Part of a small language model's weights.
Size: 9 layers, 12 heads of 64, MLP 3072 squared ReLU, vocabulary 16384.
Training: a variant of Adam for these matrices, 13276 steps.
Each number is 128 + 32 x the weight over its row's rms, rounded and kept within 0 to 255. Layers, rows and columns count from 0. The size above them is the row's rms in percent of the matrix's.

# layer 4 MLP down (transposed), 3072x768, rms 0.0392, rows 580-632, columns 512-575
size [100 108 101 104 110 108 105 103 102 106 104  97  95 101 107 102  96 106 101 100 106 107 106 103  16 111 102 104  16 110  99 101 103  98  94 102 100 103  89  95 109 116  95 102  99 109 107 103 116 109  99  99 107]
[[104 119 255 125  84 136 129 131 114 109 142 168 138  90 146 147 124 176 177  81  94 160 143 131 139 150 129  65 141 103 141 130 137 102 144 113 112  70 131 107 145 156 161 120 108 123 146  49 142 144 149 148 182 170 162 167  84  97 140 147 155 195 118 147]
 [113  96  90  95 153 120 132 142 115 109 103  60 110 159 131  86 132 115 127 157 132 138 160 116  98 111 182 171 169  81 223  98  69 117  77 162 106 132 152 159 167 103 125 168 170 133 156 147 118  97 155  98 123 111 108 162 105 123 130 131  98 152  88  99]
 [144 146  67 156 114 132 148 129 127 125 107 101  88 143 122 118 107 117 103 177 131 117 109  95 127 198 143 117 160 106 102 152 118 123 150 153 104 127 108 204 105 110 124  94  92 184 184  87  79 193  60  94 102 152 201  86 112 101 111  74 149 134 129 108]
 [103  86 122 118 195 166  89 144  92 158 141 124 133  82 110 143 130 126 154 100 150 140 151 156 128 129 138 131  89 167 139 155 125 110 175 115 125 138 150 140 160 133 179 108 198 115  99  98 106 162 105 151 146  57  84 115 144 122 116 147  80  96 135  84]
 [210 138  59 173 137 154 135 118  88 135  92 145 138 122 144 142 177 126 146 106 103 148 129 113 202 111 108 111 144 166 162 198 112 186 106  83 129  87  95 127 197 210 143 104 125 176 103 132 148 129 111 143  80 142  89 123 120 101 126 146 123 205 145 148]
 [189  36 131 127 106 141 114  40 133 145  86 112 190 153  63 149 140 134 127 109 164 117 109 119 166 120  94 131  79 177  97 160 173  98 170 172 173 144 131 187 143 113  80 114  95 133 144  73 131 141 137 146 129 154 106 155 129 144 106 134  89 114 122  72]
 [ 73 117  81 110  99  77 155  65 190  92 136 128  83 114 119 129 143 119 168 115 116 144 152  85 149  75 180  94 130  96 128 122 154  98  79 119 145  92 149 218 144 156 123  63 164 164 179  87 103 196  88 116  83 118 181 122 100 125 174 152 122 114 138 146]
 [128 131 131 150 100 126 137 171 113 164 103 156 160 124 176 170 119 103  84 144 136 186  68 114 128 167 193 115 112 113  88  71 123 134 212 160 146 125 111 171  82 144 134 160 101 124 154 121  62 160 144 115  90 135 147 125 131 102 102 139  99 186 158 147]
 [ 87 114 126  90 105 103 153 163 148 153  83 191 147 129  54 135 125 108 144 163 114  91 153 151  79 177  86 101 174 137  84 117 177  90  89  83 177 162 153 110 142  83 162 185 144 139 136 119 112 124  91 152 183 112 111  83 167  99 132 166  99 181  80 128]
 [ 92 123 255 138 130 143  42 112  93  98 170  47 120 143 185 171  93 130 137 168 150 127 181 153 126  98 122 166 130 123 165 163 132  88 126 109 100 135 133 108 121 167 148 122  75 124 121  88 160 163 128 106 103  85 106 110 142 150 118 138  76  97  93 132]
 [141 136 189 107 156 153 139 130 136 117 218 129 111  78 166 142 121 129 140 132 178 161 144 128 103 111  86 153 144 125 100 145 114 122 170 137 129 146 114 110 126 139 122 124 133 134 164 147 131 109 150  94 108 103 177 116 169 133 149 145 112  92 100  71]
 [136 133 182 116 136 112 125  86 114 150 150  87 125 135 156 154  88 119 123 180 107  94  84  78 170 146 151 174 122 109 111  75 186 142 119 162 144 107 170  85 102 129 123 102 147 100 103 159 162 183  94 148 120  71  97 132 139 103 141 133 158 103 128 163]
 [141 191 204 151  95 167  98 130 142 142 115  80  83  71 167 137 130 127 185 146 118 225 137 137 117 148 148 139 174 169 174 150 125  94 165 142 108 120  77 111 152 154  59 109 131 116  83  83 154 149 123 137 118 160 177 109 105 129 202 133 133 128 109  93]
 [163 114  15 150 103  71 143 118  58 154  63 139  80 114 125 110 130 151 166  81 141 152 123 109 115 146 125 120 127 164 104 118 184 149 170 106 148 126 177 122 115 104 108 137 119 138 174  95 132 116 158  99 121 116 147 117 107 149 165 117 190 142 116 132]
 [183  74 147  81 137 190 132 146  87 103 101 160 114 119 122 193 126  91 153 100 137 101 158 187 161 109  45 162 135 120 118 114  97 177  52 116  83 202 128 148  99 147 103 100  98 169 103 121 117 156 134 227  86 104 109   6 196 180  79  97 167 184  86 148]
 [147 154  95 132 162 116  78 167  97 139  99 118  97 181 108 123 143 214 135 188 153 122  95  92 127  77 165 149 148 146 164  86 134 126 119  95 134 177  83 158 136 116  90 173 166 151 114 119 123 191 138 137 115 187 164 155  98 112 140 131 148  93 160 110]
 [111 157 162 128  97  81  46 121 108 118  79 147 132 122  82  95 163 116  89 149 127  72 141 197  93 126 105 111 152 141 133 156  79 133  94 166 176 118 135 149 123 136 135 211 112 118 180 130 114 143 122 111 164 129 104  84 157 162 140 113 164 142  95  88]
 [107 143 116 139 199 134  73 113 110 157  93  82 136 139 178 143 139 153 148 153 105 122 162 152 126 148 105 142 133 108 100 143 138 164 180 154  89  89 115  80  94 149  99 162 166 124 125  64 101  66 159 144  72 162 132 190 133 125 137 109 182 118 105 137]
 [109 148  60 151 196 109  65 130 121  73  42  71 143 181 105 183 133 147 147  95 167  56  84 132  54 196 185 115 128 170  59  89  61  97 154 112 151 103 157 168 162 102  85 107 130 161 172  99 141 108 162 150 195 176 109 125 141 149 153 197 114 147 125 128]
 [138 155 134 157 105  95 169 122  95 130 114  88 159 160  92  87  89 127 161  84 145 170 120 132 201 166 148 122  70  87 143 159 103 135  77  83 151  94 171 106 152 165  81 173 161 119 150 134 151 168 164 118 151 131  76 118 188  96  73 141 124 166 109 118]
 [138 112  97 167 155 148 134 169 131 124 141  93 151 140  99 125 111 100 169 114 166  73 159 139 141 117 162 169 143 156 156 115 192 126  68  61 112 104 175 143  87 153 111 133 182 162 141 163 137 115 104 131 167  93 167 159  76 107 122  61 132 135 136 147]
 [157 178 127  49 148  98 177 125 181 139  77 126  50 129 120 133 174 128 159 122 128 142 158 138 152 105  34 113 112  89 163 133 159 173 102  87 130 110 115 119 112 160 117  98 123 113 134 141 174 120 146 124 180  90 107 109 150 133 118 170 160 139  95 104]
 [112 191  35 145  75 136 129 159  93 144  81  78 138 116 149 140 136 107 148 132 153 141 147  83 103 145 100 181 148 141 129 110  87 131 132 175 172  52 103 111 142 180 126 115  89 132 132 160 134 117 114 101 113  85 159 136 149  93 133  88 211 108 138 141]
 [153  83  99 161 148 148 124 109 165 127 155 131 148 163 151 137 183 170  88 174 116 124  70 154 165 137 138 155 128 135 143 162  80  86 190 174 141 173 106 122 146 128 136 106 102 138 138 119 127 145 122 125 134 153 204 162 129 161 166 155 146 101  88 133]
 [114 109 139 126 126  99 147 123  77 100 125 155 169 139 162  96 116 161 142 147 127 148 142 174 118 163 155 115 120 126 158 102 139 141 122 131  93 124 133 100  97  78  91 142 120 121 129 102  98  87 146 167 112 147 135 118 131 136 135 130 128 145 184 111]
 [ 95 124 115  82 146 151  96 143 108 100  82 177 135 153 112 112 119  83  60  93  89 216 128 134 153 138 163 163 137 129 131 163 136 123 125 180 122 121 150 138  92  86 118 134 126 122 112 128 114 150 124 123 140 135 177  76  83  88 139 130 143 129 111 129]
 [177 173 255 109 134 100  50 134  74  70 147 125  96 118 146 127 149 148 148 154  97 134 191 132 143 147 152  97 104 125  89 171  84 130 112 159 102 142 170  99 166 101 129 110 135 124 128 121 157 109 171  94 148 138 130 102  91 133 118 174 122 127 119 146]
 [110 171 115 103 162  41 156 177 117 115 111 121 120 110 124 139  90 148  95 111 141 165  97 140 135 138 151 131  99 167 140 116 141  65  84 130 103 101 175 104 180  37 147 146 105 132 106 143 144 133 147 111 170 110  77 146  89 155 110 134 140 158 200 171]
 [104 174 153 128 124 108 135 111 101 125 164 121 155 128 111  82 110 181 174 106 122 110 129  85 162 144 135 140 127  88 134 137 101 134  88 164  85  28  93 185 177 108 118  58 120 148  98 175 129 174  92  89 108 139 116 142 143  94  96 141  68 175 168 123]
 [ 84 108 120  84 130 100 122 159  75 156 133  79 155 166 120 124 146 172 144 140 107  75 115 151 106 141 162 132 110 141 171 116  96 148 136 124 159  99 184 147  96 169 146 109  88  72  83 169 148 128 119 117 119 182 121  67  99 108 135 152  72 139  93 181]
 [161 169 236 137 127 130  49 164 117 158 183  98  87 126 149 141 136 144 113 154 129 189 165 118 103 113 141  77  92 142 117  74 176  66 133  98 125  83 112 106 164 168  88 133 138 178 119 150  78 122 179 145 169 107 180 124  69  96 169 108 146 102 101  97]
 [148 170  67 126 113  85 110  96 140  78 145 113 129 155 100 145 114 121 131  68 141 106 145 136 105 122 145 160 131 122 122  85 168  99  96  94 170  73  75 223 132  95 144 174 141 118  95 122 168 115 125 172 101 117 122 158 140 105 117 192 124 137  87 158]
 [110 153 204  88 170 163  81 142 167 170 151 151 145 114 134 114 114 157 151 150 123 120 114  81 138 177 143  90  85 109 128 129 162 176 114  62 105 135 124  76 114 173 151 133 129 162 136 111 134  70 106 144 152 105 122 147 116 107 185 100 145 108  90 144]
 [ 75 169 121 150 165 104 140 115 187 157 140 100  82 116 149 121 145 181 150 170 119 124  90 123 130 119 108 139 144 156 173  90 118 113 107 129 139 146 127 136 113  59 119 213 138 113 146 152 128 144  83 163  88 146  80 118 104 163  85 163 160  89 122 125]
 [102 140  75 135 148 153  56 164 138 177 102 143 114  90  86 154 164 144 121 134 139  78 159 105 147 145 108 152 145 130 159  99 134  71 135  99 188  95 176  79 122 114  95 143 176  81  97 114 137 118 123 139 133 149  99  85 109 146  90 118 115 155 157 146]
 [130 120 211 125 129 135 168  95 171 176 102 119 185 146 134 154  63  93 101 136 121  95 116 166 115  92 134 127 146 156 195 132 117 144  96 108 128 147 148 112 116 137 131  51 124 111 123 203 115 197 111 163 133 140 137 122 129 107 109 140 203 123 108 118]
 [133 131 116 105 108 132 139 106 116 131 128 148 151 135 139  97 105  71 130 164 100 121 189 180  80 181 151 159 139 196 162 105 147 154 128 105 127 107  85 167 201 102 148 109 154  90 117 100  97 178 161 127 106 159 211 123  88 183 133 142 126  78 116 166]
 [149 108 185 146 187 140 129  88 182 188 114 101 114 193 117 131 137 139  80 203 113 206 129 145 119 230 129 116  98 108 151 159 122 146 180 139 148 149 122 116  85 139 113 111 144  64 131  31 136  94 156 162 141 149 126  71 143 157 116 118 146 122 176  85]
 [143 115 255 116 151  56 149 149  84  94 149 105 165  96 188 130 166 145 109  90 110 116 152 110 122  97 167 151 105 124 167  76  85 131  94 128  73 162 130 138 137 156 178 220  88 132 112 168  92 107 135 108 108 161 145 115 146  98 169  88 113 144 106 180]
 [143  97 113 194 200  98 129 144  64 135 126 110 144 204 129  92 105 101  61 116 194 152 106 140 154 131  86 143 143 110 145 152 103 102 116 174 122  80 147  77 199 115 130 107  57 126 155  96 119 106 110  85  84 173 122 110 162  87 107  93  79  94  93 100]
 [130 173  86 100 159 132 155  73  98  88 111 169 166 172 114 109 167  90  97 230 134 127 114 107 128  87 160 103 116 162 102 150 107 127 142 159 105 101 105 116 113 139 121 145 151 163 123  58 134  96  61 134 160 116 110 142 125 161  94 114 184 110  89 167]
 [104 152 120 134  84 158 152 103 142 166 109 114 109 116  72 165 149 101  95 153 114 167  61  85 181 137  79 171 130 169 104 179  96 127 126 181 115  87 108 144 132 159  93 142 123 102 144 178 115 117 138 170 131 208 128 136 105 152 108  80 147 120 142 114]
 [137  92 158 121 101 155 116 168 103 126 151 121  80 104 134 138 156 166 172  99 118 128  77  96 131  91 167 121 106 134  67 143 142  35  87 136  77  67 131 148 144 144 183 168 137  59  73 176 157 170 105  99  87 183 114  98 172 118 172 138  56  90 124 158]
 [102 135 227  92 106  79 178 209 173 108 113 156  84 108 109  94 144 138 115 120 163  80 126 162  74  83 133  98 131  93 146 168 120 151 183 141 158 159 155 146 134  99 139 131 100 160 116 148 113 113 129 113 177 117 168 176 119 125 160 126 146 161 136 140]
 [149 147  99 149  91 140 123 149 167  70 103 168  98 115 129  57 134 139 113 127 168 136 108  95 151 101 117 106 179 126 125 130 125 143  70 106  85 101 153 162 149 139  88 137 126  98 146  84  95 116 117 190 131 119 191 143 147 165 135 131 150 103 163 183]
 [ 94 139 160  63 111 139 133 203 161 195  93 133 106  87 139 200 122 159 174 185 117 127 107 155 117 188 169 152 125  88 204  88 165 147 138 181 109 135 185 167  81 118 124 207 119 120  71 158 171  53  94  96 105 138 102 130 139 164  84 159 134 188 143 136]
 [ 99 139  64 111 134 114 136 212 193 162 117 184  66 138 111 161 143 202 149 127 116 148 123 146 138 124 120  97 152 142 121 154 183  96 118 104 149 113 128  96 126 121 104 117 157 126 136 139 144  69 145  76 156 139 126 117 107 120 120 139  99  94 122 149]
 [115 157 116  60 115 111 112 118 182 176 119 137  80 166 116 119  78 116  73 150 129 148 110 121 157 126 134 133 157 112  54 174  74 146 194 100 160 113 101 113 137 142 160  91 111  71 112 117  74 135 104 172 160  96 173 114  77  94 159 130 110 102 116 157]
 [133 124  66 136 195  94 115 120 115 146 149 177 131  87  95  97 146 141 137 223 106 120 117 146 152  93 153 185 207 162 100 104 145  76 137 101 103 153 100 116 188 136  96 149 124 138 125 116 161 120  96 132 110 204  99 125 185 156  86 103 144 102 160 111]
 [153 130  74 164 155 158  86 140 148 105 122 183 134 141  69 102 149 178  92 107 135  78  92 148  88 102  70 167 154 188 128 167 195 103 109 111 190 101 205 171 186 119 129 104 129 116 128 136 160 171 105 138  93  69 139  45 133 118 147 231  59 175 123 150]
 [ 83 170 217 125 136 124 144 164 105 175  54 103 145 156 148 121 119  90  86 168 151 139 100  80 125 101 152 130 226 150  98 132 127 182 119 123 180 120 139  94 128  90 128 133 154 137 113  98 114  68 158 143 171 143 112 148 155 156 119 161 132  73  74  95]
 [177 146 143 105 120  99 126  98  98 139 101 160  96  95 151 151 141  75 124 132 200 100  99  96 157 115 119 111 181 127 111 141 101 178 170 132  89  70  98 137 150 147 111  94 119 136  82 126 128 168 105 138 142 111 103  87 120 112 141  82  69 155 123 107]
 [103 101 100 109  89 106 109 188 104 175 114 127  95  48 127  97  83 151 126  95 171 101 127  92 164 112 156 149 101  50 154 175 149 139 129 162 130 130 170 130 138  99 178 127  80 133 135 107 195 120 169 109 152 121 102  78 128 112 176 125 124 167 132 170]]
# layer 4 MLP up, 3072x768, rms 0.0429, rows 581-632, columns 512-575
size [107  97 103 113 108 104 104 100 113 109  98  91 100 109 100  90 108 102  99 105 106 107 101  23 113 108 104  20 114 103  98 105  92  94 105  96 102  94  96 109 124  94 102  92 114 110  99 122 109  99  96 105]
[[140 103 111  49 155 162 133 178 108 121 123  87 153  68 147  89 153  93 110 171 127  69 111 129 165 127 139 156 128 174 184 116 169 124 111 123 171 110 185  89 126 122 136 137 154  94 184 143 159  44 117 171  60 139 115 135 121 145 112 161 123  47 158 116]
 [144  91  96 119 167 184 136 123 142 184 124 192 108  96 130 128  94 121 189 131 125 139  86  89 133 141 135 123 147 122 173  87 142 146 105 136 132 202 204 147 135 159 105 192 138 113 148 113 154 106 137 113  97 103 120 166  95 108 106 106 139 166 123 136]
 [166 149 111  90 107 174  99 150 145 124 183 132 109 151 149  91 123 115 155  66 140 146 119 118 164 162 121 116 105  93 178 128  82 120 151  74 102 176 122  56 127 111 109 144 103 116 138 128 140  70 160 155 132 130  97 133 178 114 109  65 172 112 105 133]
 [120 163  93  99 123 156 130 152 107 150 146 136 136 129 108 162 147 134  81 172 153  63 120 127 141  95 140 185 138 159  77 156 169 137 161 134 113 120 157 150 102  61 219 154 151 153 165 142  73  49 109  53  88  69 168 135  98 144 114 107  57 100 127  95]
 [ 79 150  50 115 163 117 137 145 131  74 150  57 116  91 115 133  96 126  89 149 134  83 123 133 170 125 134 163 159 144 150 131 126 154 202 153 124 174 105 175 131 142 105 255 188 108 172  88 179 117 113 147 131 142 126 120 154 113 180 176 125 154  89 154]
 [142  68 115 150  87 102 162 100 108 109 136 137 200 156 111 166 110 111 152 156 151 117  23 115 139  86  92 186 125 135 146  98 131 103 105 115  87 133 117 161 143  85 111 105 174 150  95 124  79 148  84 156 204  43 177 136  96 172 165 170 115 151 125  72]
 [126 115 105  92 146 118 125 115 173 127 138 162 115 112 129 115 127  92  54 102  83 108 123 123  77 140 152 159 175  81 113 101  67 118 214 152 140 144 165 172 157 138 146  80 140 108 151 175 183 117 137 126 119 122 100 126  67  75  97 134 158 113 132 107]
 [117 140 129 116 144 132 100 143  96 138 166 125  93  96 151 124 167 136 103 126 173 146 163  44 207 174  96 158 160  90 123 103 103 151 139  68  63 144 121 103 124 178 113 137 127 157 178  81 167 152 170 142 121 143 106 149 140 123 121 138 169 134  90 151]
 [ 70 103 100 179 133 130 117 102 104 149 198  71 113 152 143 161 107 111 133 149  91 162 129 126 202 131 145 108 120  84  90  97 109 107 129 150  77 167 150 142 110 108 104 148 133 192 173  93 114 130 145 106 132  41 103  76 148  89  98 154  62  81 140 124]
 [112 186 121 135 148 164 173  81 111 168 150 153 169 136 119 148 128  73  90 110 151 110  85 169 158 112  67 142 145 116 112 106 128 141 191  94 113 108 100 107  99 147 121 131 124 141  89 150  99  89 131  77  92  62 152 121 131 127 145 122 123  74 150 161]
 [118  74 125 168 121 120 118  75 118 146 209 128 108 180 154  61 142 112 121  96 124 135 162 160 153 132 103 153 110  85 172 102 104 103 106 118 111 123 127 158 114 118 116 103 124 113 141 102 116  77 181 142 103 129 139 120 168 149 145  86 136 123  88  64]
 [136 127 120 108 115 163 127 138  71 108 153 135 132 140  94 135 149 105 119 101  49 148  89  94  68 111 150 141 108 154 183  34 133 117 131  90  87 172 208 116 137  70 125 123 129 157 171  84 140 142 156 137 122 135 127  54 111 120 133 138 106 115  92  33]
 [105 133 101 118  89 129  80 132 152 119  70 120 120 191 201 143  98 146 134 130 127 162 127 137 125 184 101 148 167  94 160 101 136 125 166 139 141 107 151 196 168 138 136 135 120 144 101 103 158 120 151  85 151  86 125  88  82  64 156 154 146 120 137 127]
 [143  93 113 110 107 141 113  93 171 119  87  92 115 138 108 147 103  81 163 114 141 178  75 184 157 119 175  74 102 138  86  80 121 107  92 153  67 127 150 113 107 107 123 178 165 117 117  86 147 112 187 136  69  96 164 124 160 136 119 111  94 150 123 131]
 [112 122 128 150  99 161 187 114 155  80 161 148 121 109 125 144 154 130 132  73 128 131  73 105 110 108 140 156 115 113 171  64  55 117 101 128 132 169 159 141 152 183 150 150 172 129 167 110 162 113 168  82 104 125 165 139 113 113 120 161  93 161  89 151]
 [100 139  99 112 127  71 185  86 118 102 124 175 127 127  90  87 182 101  70 122  47  87 136 140 106  95 126 111 150 151 149 145 105 140 112 128 119 124 181 157 158 107 144 127 125  96 173 174 189 154 117 129 149 102 131 102 103 153 170 154 133  90 117 124]
 [131 167 110 106 134 155 161 132  76  82 120  59 135  89 122 143 143  98  39 130  68  75 117  90  95 149 123 130 129 145 128 147 123 140 118 136  36 105  58 107 204 107 111 131  68 144 149  89 161 125 106 188 139 152 129 133 101 126 140  94  59 114 168  91]
 [ 89 110 118 122 141 112  67 170 121 129 141  37 148 121 241  86 149 131 189 142 114  92  20 110 158 108 108 144 116  72 138 174 179 124  84 119 144 128  58 132 152 171 132  99 107 170 107  69  95 175 152  95 169 100 118  94 115   2 103 110 191 111 104 132]
 [133  81 109  79  92 136 122 143  96  95 119  91 116 164 108 199 138 106 106 119 110  59  57 232 193  90  90 145 121 104 141  78 136 141 130 145  89 197 110 134  76  68 130  90 123  98 183 138  74  81 127 149 118  73 154 114 159  91 131 137 185  76 125 111]
 [159 113 121 144 123 110  89 116 138 101 112  41 147  52 104  70 136 119 123 130 137  86 132  94  56  88 137 170  84 181 172 163 131 133 172 100 106 116 149 122 203 129  83 162 135 163 139 121 157 121 138 151 136 129 119  86 149 210 112 141  77 123 140 133]
 [106 180  98  90 139 176  90  80  77  87 120 102 130 123 122 127 124 125 196  89 129 172 136 127 112 173 153 116 146 112 171 138 122 154  95 133 154 147 124  99 202 160 127 124 166 134 131  80 186 124 113 156 141  78 107 130 156 161 103  58  81  93 126 137]
 [116  37 115 151 117 147 148 131 132 125 209 128 151 177  84 124  96 102 179 111  92  50  94 125 186 119 181 133 117  89 190 116 130 130 145 112 144 126 115 114 128 115 116 149 171 172 110 130 130 138  96 120 182 106 145  62 155 107 141 128 162  83 117 142]
 [ 60 170  88  60 160 121 112 161  80 163  70 141 136  76 128 149 152 110 107 139 136 141 117  89  97 101 189 129  82 123 163  71  81 104 142  73 151 190 111 112 184  76 135  84 121  75 177 149 115 130 112 153 132  88 143 107 126 133 111 159 161 117  93  82]
 [ 81 116 108 181 137 159 143 131 115 142  92 127 119 142 175 145 142  96 101 115  82  63 106 131 148  98 166  73 118 102 207 131 137  95 125 114 107 154 109 133 171  96 149  79 183 183 141 114 123 182 107 113 130 101 140  94 166 110 106 108 152 118  78 131]
 [ 84 124  79 190 169 115 155 124 105 146  86 160 102 121 110 143  80 117 195 158  92 163 103 166 131 108 122 188 105 106 128 121 117  93 114 109 166 114 113 160 129 139 133 139 174 147 127  98 151  96 118 130 178 108  91 124 170  82 118 193 163 156 132 172]
 [121 185 109 162 140 159 111 121 144 111 119 133 117 127 102 145 149 139  80 128 131 145 106 149 191  61 147 135  95  90 165 112 144  69  99 102 125 105  96 140 161 139 124 128  93 174 136  90 133 179 117 156 154  73 158 161  99 112 121 181 131  95 197 159]
 [134 121 104 189 143  99 121  74 143 133 224 103 161 150 165 141 165 133  86 117  59 133 152  86 168 196 186 157  95 110  92 140 125 114  96 165 109 169 135 174 172 149  67 107 149 137  94 111  69  81 194 111 151 137 186 104 132 146 125  84 146 113 159  58]
 [112 128  83 146 157 182 190 158 138  71  65 108  79  93 162 104 139  51 131 158  80 111  88 115  79 105  76 171  91 138 116 124 124  83 164 112 137 138  95 155 155 145 148 117 155 125 160  95 119  89 101 151 201 107 129  72 196 105 202 158 118 130 149 120]
 [116  96 102 205 114 117 153 101 105 113 125 131 127  92 226  72 135  87 137 128 117 172 153 105 151 175 129 140 159 173 174 133 152 154  50 168  77 138 139  61 173 146 140 144 132 105 135  87 129 151 180 112 173 125  99 139 124 165 153 118  61 165 183 129]
 [111 137 121 157 112  63 106 157 127  99 170 125 175 118 153 184 158 131 125 122  91  93 104 120  96 169 134 180 117 134 112  45 103  58 127  86 133  82  82 125  93 140 122 169 124  93 123 125 112 124  81 119 179 104 180 111 158 115 139 177  90 160 150  85]
 [140 136 122  96 119  79 125  95 137 152 113  98 160 117 164 117 110 123 134  92 111 178 121 186 133  78 171 146  86 152 150  93 111 143 104 140 102 150 171 137 135 167 106 172 153 143 161 118 132 105 125 116 169  15 126 162 137 100 149 108 128 171 108 137]
 [150 127 114 127 137 126 155  99 188 146 110 160 116 100 121  98 145 110 131 107 149  51  88 159 122 189  91 150  39 192 142  89 105  80 201 159 114 181 147 117 148 144 100 103 161 111 119 105 125 143 149 130 129 131 153 129 141  84 133 131 113 189 106  82]
 [150 181  83  59 105 176 162 116 106 144 115 160 127  94 150 202 135 125 133 171 123 101  79  95 127 141 128 158 131  85 126 158 116  90 139 148 139 162 182  92 108 142 128 152 184 171  89  54 125  48 115  90 138 102 148  88 152 124 108 112 139 146 126 161]
 [ 89  96 127 141 152 104 120  91 149 143 170 145 100 125 162  92 138 104 115 121 124 147  47 142 114  93 179 180 128 101  90 172  72 122  79 150 105 151 143 135 150 196 105 175  80 170 110 158  74 108 190  82 180  97 142 118  66 130 105 150 110 110 102  90]
 [145 129 124 197 118 183 123 122 133  99  80 131 146 132 178 205 121 114 160 142 140 131 143 166  96 159 125 147 104 111 143  63 137 153  75 130  82 157 152 100 142 164 108 128 208 141  91  61  85 167 120 133 131   3 160 139 128 117 131 116  75 135 160 177]
 [159 117  71  92 165 108  87  84 153 151  63  94 141 130 123  72 113 119  81 119 173 152 152 156 130 107 146 149 132 108 125 118 134 103 112  97  84 212 153 126 140 123 142 124 167 123 136  43  98 169 183 167  94 125 149 150 122 162 116 104 135 157 149 129]
 [131  92 123  86 148 136 159 148 135 130 161 131 147  98 156 135 106 149 177 165 100 104 131 118 173 104 156 179 146 101 112  97 134 144  87 146  67 135 117 184 142 178 122 110 131 183 116 177 109 130  57  92 108 114 106 180  98 139 100 121 171 141 132  69]
 [124 145 110 179  81 133 138 129  82 159 124 159 177 131 116 158  61 116 145  88 138 199 125 110 146  90 178 108  98  81  93 158 164  81 115 151 135 128 152  76 180  35 128 137 101 158 163  97 157 166 151 145 114 131 138  82  92 142 164 157  76  53 167  92]
 [160  95 144 137 106 146  99 140 123 138 102 122 194 127 137 192 206 132 115 159  98 190 130 118 132 147 191 152 115 107 103 158 136 159 137 155 117 179 120 127 102 127 129 125 156 123 111 143  64 154 129 102 179 116 141 111  94 132 123 118 153  93 133 110]
 [113 121 124 122  93 123 105  99 163 150 170 127 147  69 161 107 119 116 195 104 121 143 120 169 133 146 122 151 127 128 119  76 112 114  81 154 127 137 108 123 150 138 120 103  79 136 129 113 129  96 128 125 120 100 106 126 156  93 131 155 169 117 187 141]
 [129 195 110 174 127 151 132 120  96 173  93 108 181 134 184 144 133  66 129 151 143 126 105 101 196 125 108 101 110 142  80 204  77 119 105 108 132 125 116  90 116 151 102 126 194 150 100 164  79 177 103 170 113 129 120 124 193  62 109 110  87 117 122  55]
 [139  64 124 178 122 144 161 214  94  91 122 164 205 119 171 157 119 121 145 190  94 142  90 101 148 121  70  54 130  98 119 148 116 140  78 136 136 142 140 110 152 137 112 141 108 161  88  90 141 171 116  87 139 103 110  71 142 153 174 167 123 155 139 162]
 [127 190 105  97 116  93 128  83  88 103 140 103 126  61  97  92 200 117 113 147  88  91  92 117 141 163 199 133 145 167 128  99 160 101  81 156 107 173  79 145 165 134 145  96 187 181 206  65 181 118  80 159 189 132 160  81 146  90 106 117 137 149  99 111]
 [111 145 111 133 141 218 135 116  82 118  96 159  92 128 181 137  97 130 148 113 123 175 123 134 116 118 116 100  60 126 116 155 151 113 137 136  72 132 118  84 126 183 110 166 154 133  97 131  98 111 132 112 229  78  95 151 133 100 100 121 165 102 140 101]
 [160 166 101 110 146  99 160 113 168 124  99 192 152  71 135  81 148  86 109  68 130 109  91  79 146 104 120 135  91 159  78 111 112 134 160  91 123 120 169 141 179 153 105 146 129 102 203 114 170 143 163 136 147 105 135 132  94 155 115 170  78 105 140  69]
 [131 151 113  88  97 133 162 122 106  89 137 106  89 114 171 141  65  74 175 141 136  72  87 130 106  75 113 137  83 134 123 118 154 142 107 121 116 165 147  77  65 150 172 110 138 148 199 112 161 106 114 151 118 111 133 125 142  87 113 157 182 160 156 129]
 [178  95  99 154 207 157  89 185  73 125 136 132  77 171 114 180  95 114 112 173 127 134 137 112 137 142 117 114 155  86 127 124  82 138 128 154 104 149  75  75 113 104 131 106 148 121 116 161 106 169 116 112 135 151 159 119 156  86 171 103  96 115 126  77]
 [150 115 112  76  82 124 131  71 129 160 128 204 161 120 132 112 117 126 113 132  92 165 152 144 169  61 129 184 127  82  97  82 105 139 110 180  82  83 141 127  93 215 146 142  90 137 161 109 117 109 178 107  95 120 153 113 109 129 142  84 152  58 119  33]
 [115 124 101  91 148  98  90 144 145 124 108 142 111 146 145 108 126  88 115 119  49  98 116 108 150 127 100 114 106 177  73 143 117 103  93 128 103 145 115 107 149 152 150 131 196 157 148 105 116 166 118 149 120  97  85 115 162  69 118  78 154 111 102 132]
 [128 144 115 139 126 131  79 135 200 189 102 141 111 164 186 127 150 126 170 134 130 168 113 137  73 140 145 157  70 203 117 128 176 129 106 150 130 120 167  90 156 182 131 152 131 166 106  83 142 161 151 118 140 125 168 144  80 131 158 151  99 100 109 138]
 [107 168 126 139 127 121 144 130 107 170 138 154 168 137 164 173 163 107  99 135 105 141 174  98 154 140 185 183 137 170  88 118  90  96  60 138  39 164 173  76 114 138 139 165 162 146 199 137 103  75  60 141 149 119  72 155 131  69  90 185  87 146 126 106]
 [136 140 114 132 157 140  80 130 147 129 126  64 162  94 129 186  77 153 109 213 166  80  82 150 178 135 143 109 146 162 134 104  80 153 163 125 153 114 149 130 144 134 166 146 193  95 116 135 145  40 121 106  69 121 113 112 143 127 129  99 109 113 191 150]]